{"schedule": "wsd", "max_seq_len": 256, "doc_mask": true}
Each number is 128 + 32 x the weight over its row's rms, rounded and kept within 0 to 255. Layers, rows and columns count from 0. Numbers have three digits each. The size before them is the row's rms in percent of the matrix's.

# layer 3 MLP down, 96x384, rms 0.138, rows 73-95, columns 0-191
099:106165174114088160158148149135127107112115114123157160091138174084161142119115120154119117167040092146103131124122094147088181133134138101120135171089114141126176125106090115116146144144117097138132121086121079144123168111130139169187105158139108114132116124128119135120109119130134109022148085082082081151089145121174140167097175069131130069137133182067146136158108155171108102090177118103128070178177056137091109160057136125161142121088051094159141094125179159156100145121136210151195068083079078130141180140094116174090154141067134075160201088138125127110129084105157187131
103:127187174131150157106161150161167122207149095165129112129147177122175144099159127080160112153134154131109129116153144104125132125195102131155084154117126131121100174156163159143115126138157190173144169069076119127171128110128132110151106160096156146120112128150149113116088121131130141073133138153047113154081120170224220178161131158137130111111136120131154111164032186078039198095116120177147152106145136103158163133087139124116121084167110128111166159160147151146123127170140142096070098131104161090132110181137120138108115148144078123131146100163062108167119198112103146096
109:078119107059117138152145101119122121092142167120148138167172103104118133090119113098102114084178119171141124119100100060109059110158135124161108160162128086128101085156114168238139078151113093103141088120131162093121134166129131108133107143122131171121097137158128156113151127130160120157123091147167139109174151097121068152170038150150125127122098163120114159202118161126089131133088119184106116130076126115085083088157114129106107121151133127082100127149093085177173152153132126071094124143123138172125063146103126051136115042126111161120119092148191172120115188094082113156
099:110146147180154144130130166106170125164128197182102085099123075150109145152121181145112156094105119141138127167084094165155132130124156104073070140117106129128118069142140128155102129146151129110124133218110134106095123103129096137152136035107116133138163128126097124141164126128172185148131128073140133145088145127151179151126152097174101135133131122048150131101175136121137104127143168057094108181110099218108122173126146128194123094128099177125116114168164118106159152125169106161160120069157159108067071133091132118110190128141144069169119134154075103124168161084128167129
070:165098126199120124121130089185098095115157078150140158132128189112144143107098125124103136077101143098156132137124136142126146081128134133115164130145115135126115078113152140104084123131131072098162101104128078087102089087129091132091121146124133118122145127053117110119084118130116105125113141173188109138157146132086185121118110138126022063223066136123105134109104097134165123159088099102131136112142080113106154083077105120085107130189130110096113119211167159149082073169113091144128088118136094105134131167119116103123099131120154171117115094166147107112169118105131149083
105:126144190151094087143118167187134153161138119143152118101168095156117089101166126124133132124090106088108124148115087113212091123189144126200154121093155106132094162090136178068114158071135110118099152166168196154151171113126134090160105122146164122111116142120132103120138128125114184029112134124134143112142105079157121094079133088111130177133117165129131150100143081142168157127191152134132121114179062063146104174110198130107135109149117138135125120127104182169085142175084136147105116066156112086137160185127127068150111140107155099111127160124144163084066107116121135100
102:095112114130100146112135085094072094147132113146107163107138173110095171076091217096145126073129128129113128134138154044099180117115157123106134163111085125125113145140106134092107081192119099120092149170162172040136189130127148102091166120126152115155161140092122141104177124128109134172119113078069153152058096207175116116174061089173128076117096052125107134170078146127052108096134080145078077149066145102131179159143117126089144108069106152126133131136123137134153105088152093134158092136093086089184113120147130105152173122113145091121100199133102174092155145092126181104
093:137176124158054137201175192106175150144068130118117150094091133159167129110175192145158096113077100212103130106197126177109131152171148129144157078186118106125147094142103126139152081108132103112145100133074176190136085073129152144120128137128072150132120086090095091117108124128113169043143126139167134126164107178201149112112169103112100163213131123123155121116143100154139136158158118083176115111136064057104096180206119125127147145118111146110127075168137141104111132118156133173134121161098120098134137178185120143163170126173138129108136120155168084114121161072093155146
103:139163160144140176108177123133179127172062106119128154110105183185141161109127161192110147102140150187183127106100124176113178106124123128116157052175152108130090111143136108138133165128153113149121180084116096117132133128126150185134109131113181072096117178140096126110101132127168141099128152122119158135127136092129118113113124130104138101113107165133168134105078107064161119138111052157129135117224171099126138142098055128128109150152138138123122074133100144110154123144164130121141164118156152158183131126130135135043165142137109121115123141169115124080000137125117122156
099:155146096149166104097130153150093055181100104091145138109114114034061134096121107147122124150151163131159131120142116102138114100133078132086101137094117122128102117140102096159132146063125136120171135119104091164099104065129073128079067101120148144133104134135140094096193123128149104178142145158118167127138114152141099098167104075079106163150117106135138120120153156100131105141057110084134097161091183087128113157138157125119122116133145118157106136087141134166163086104125092109121140172117106018052154100062121103107061156073186096146150119174159193128176087143133133138
142:141145127086146164120105140148144159167102144133160132149160148094141131159139124153131133128154110134146124172141168131148145150159145131131115140113151135132060123127159137131151152142161173159140142122143141141095136141122158136150135130154079115136107143182137131136156136126145149136139163141255141138151136150145157158154140143097080147156116139142138128132144136146159151158106176149133139123139164149142128136125158136142158171148159140134143150139031046114136206087154000138127160150133141129143130142152159135140117118136149142151161117149139150169144139151151131255
103:110202050140146105180114132076165121071103137163171123077096147122147185112119101181122137184216100190082130180166112132130140122136105152092117154132236118127105134168129127145185133146095147175130128161138137119098148097131114214134115070111141075121122139143203147162156126129124128109120162150113149125126096156087044136119096093209124106078119139150135122078146114180196131116102174118133134112189109098081138126105155126147121096096169090230139130123144107175120089145137111137127105192166134109136164036160128124129072156159127194144114126094072137181130142142159105141
117:074148057128108093146089069136116151063121129138104148110166141149144113149103122131129129083113109114194127134160111117119158113115160129074084128130186105128187145117124130174130122058139146117172097077108149132113086122127099137122121155162115148117171093068118072138081127126128099120120141130021069122143106056106099083091140133130141152094074109122154091072214139143082107112104132147102106147085101112187081132103054129158080137160103065109088080109196183111127082149127177130164064167124106127137111128063124095131148128087129152167104122127172105116185148140129088071
100:185135112164119130171106135213167064150098162159107129159102081129117133132127115182144112090082115064099130126107095200115134107084094154141126142104169168126155175139146100078135163120099140112096084145132160139109120124128152119142123122120107123113144027136144159142130128129156105115146097147096128164154146124079109077088114134051151162123124145135160086130094190051162112122145086142099187202181122092108115157142090128135140142154092138105099106077170185152160127121094154188135146069178184110141088145132124124106119105162072155185195170153118116073014119126164122136
087:120137126199072112144096109153174091120102093189118090115201072045126083072110119132120106107091134176100126126121138145133173169112111192177126156133138126130127130157127134106133163117106097133103127099141117109121071114125117112176136052151073167100140082168115105110097125124104175124158137151079064166145070082180147164171082091177139159065110141118129147095138051136036111147107070164102108110083124100141144069050085126109150138158109122082127092101088142087102100120188172142160155110117127180188080146126128067120143141133075143139147130089130129135092116128131083132
116:120115091130076161099098113091103158124177105124151119137156155167071166115131175082102108111076051107162127102099169122095110096156129129116154155162114109128125180108160110120122165145140133127091149104128132125140118081130092147069101108085092135142150089104135089138120131130112148153152192086104144151095123133090040054142202131166117096126115076150070137075154105155071147108106158170139157114143138094080152099114157131123110114078126136092150088135148160136147143101144184131160128105165160161158110093189123127130174177094133121146101099118129140138183097132152093128
104:150125136136168190105152121181121131096145042167154132071124150099165134126098131153176102133090153127117129134118134159119132151118095126073126115130129126127201108105143096141143149109128131133120069093089137154116118193130140106152119159144128146109079062154151138115040129129116128127139147218103055099090135143068156157100207110131128140162144052159153117137094113178191145120141093178083146142104205133072085097160158128138141132182097122112110156118186144112084130080149120154123094118101122119058177142168126137103169139030138116131087120065198122201098105154130114175
085:105122129056132171117118144120103099146122102094116056122054131151105142150099172138151095118162122164115127109147152194102129089136157147141097109127068203124112124126155105097136122171111141089146156141194126128128138165132130141207173131113086050115143142143071113190161128131078163121138092126130139067093128171153130094160106141147119115174122164118185145104216087069112116151069144087136072070180113100135146168126130129104152145194100145129115174113099158115030151114138144164142139167094205104136099178102126139165115154135130093118133126118199093171155084184114166120
111:104175141125094097112095091140101123060092108112138135120115168149073101157165242146166105097102138130170128161114135161100143094135138144139187114115102123129158101168140140124073142129130114091119088124120169147120113159127149126166143144115135164119198088093155088146076131127129101124115107151094140142135075071088225085101142141127142100104077161106149120116121155105159139121090103108125129204138134146144134175140066127177107143177142196183144061083166140081163134109103106131218122083155127145169108085141141174090084101135148154127106190181056177111099135156084102104
099:190178050223153102108123162174070119106157123081159152176109120111062147076131146153135089170206124086173129134160111082100118100165116111113156133159120122130173109156094104113106099186148125103170148133135135165105083100128139134145160114109195116140118169109159136130111127127141086162127192183176123115149119106149147124132139134104118178148126131139145140169122134130221159142070147174124118140139110121133123110158154126117115115161164123160137132145119122097103176137162149147098146091063127128111107107183129130114098154136183159112154103082156144083131140094166070095
117:073176096107149109071121122153124161119110201143093119117126149182084095070190150151173113128117076172092130090072169128141166133121139131148234154082121083128128083131150116114132094139171181096122165144081100130106112141129130119146139161177112164106134080103162072131079126128093178105119108120135107108119178067125129157089138115143124094084116119130133135130162094099112126127120134081126215097101108099120138155113163127048108106097110124188108125071124149123132158139118137140106100091133098068136131098109120139080166167118131159120169209098123175107084046200083122107
112:094174101119142161129137124158117108202095179108102118169099125118090154121181185140128120081164152117192130128087125109135138155124113136119171200110100090129092100142152183150081122163139130106134103139079158146149126137127137157140164127183136158120189147088113120137142130127086190169139109107131160113196137117158106114124131143071134110121138171128126162130151092135084129137193131141099107163154147142133158144119138130152126116133132090164119110131129081073217100094123089139189101135135187166161070084076134121099130049164130147128199151159106097135087169124119156139
100:103122172134091110128113134079096095082168174124137097087094162151161121120134130180167097105148129131089128133136094103129112105166154135130172074123168083131127109144189169108116120123129117076071127114127124102137075084129122114080041130126175100112145095109058103125111129127134099134109124136119113130106103197065111150141097028138123152098138119123119101167121156149153128099135132123179093146108051177109114083089121130150122075046173124130158123163100133150092093136086147049121139112071098087116092098191116090148142103115083074115086053144134100192143114070052092132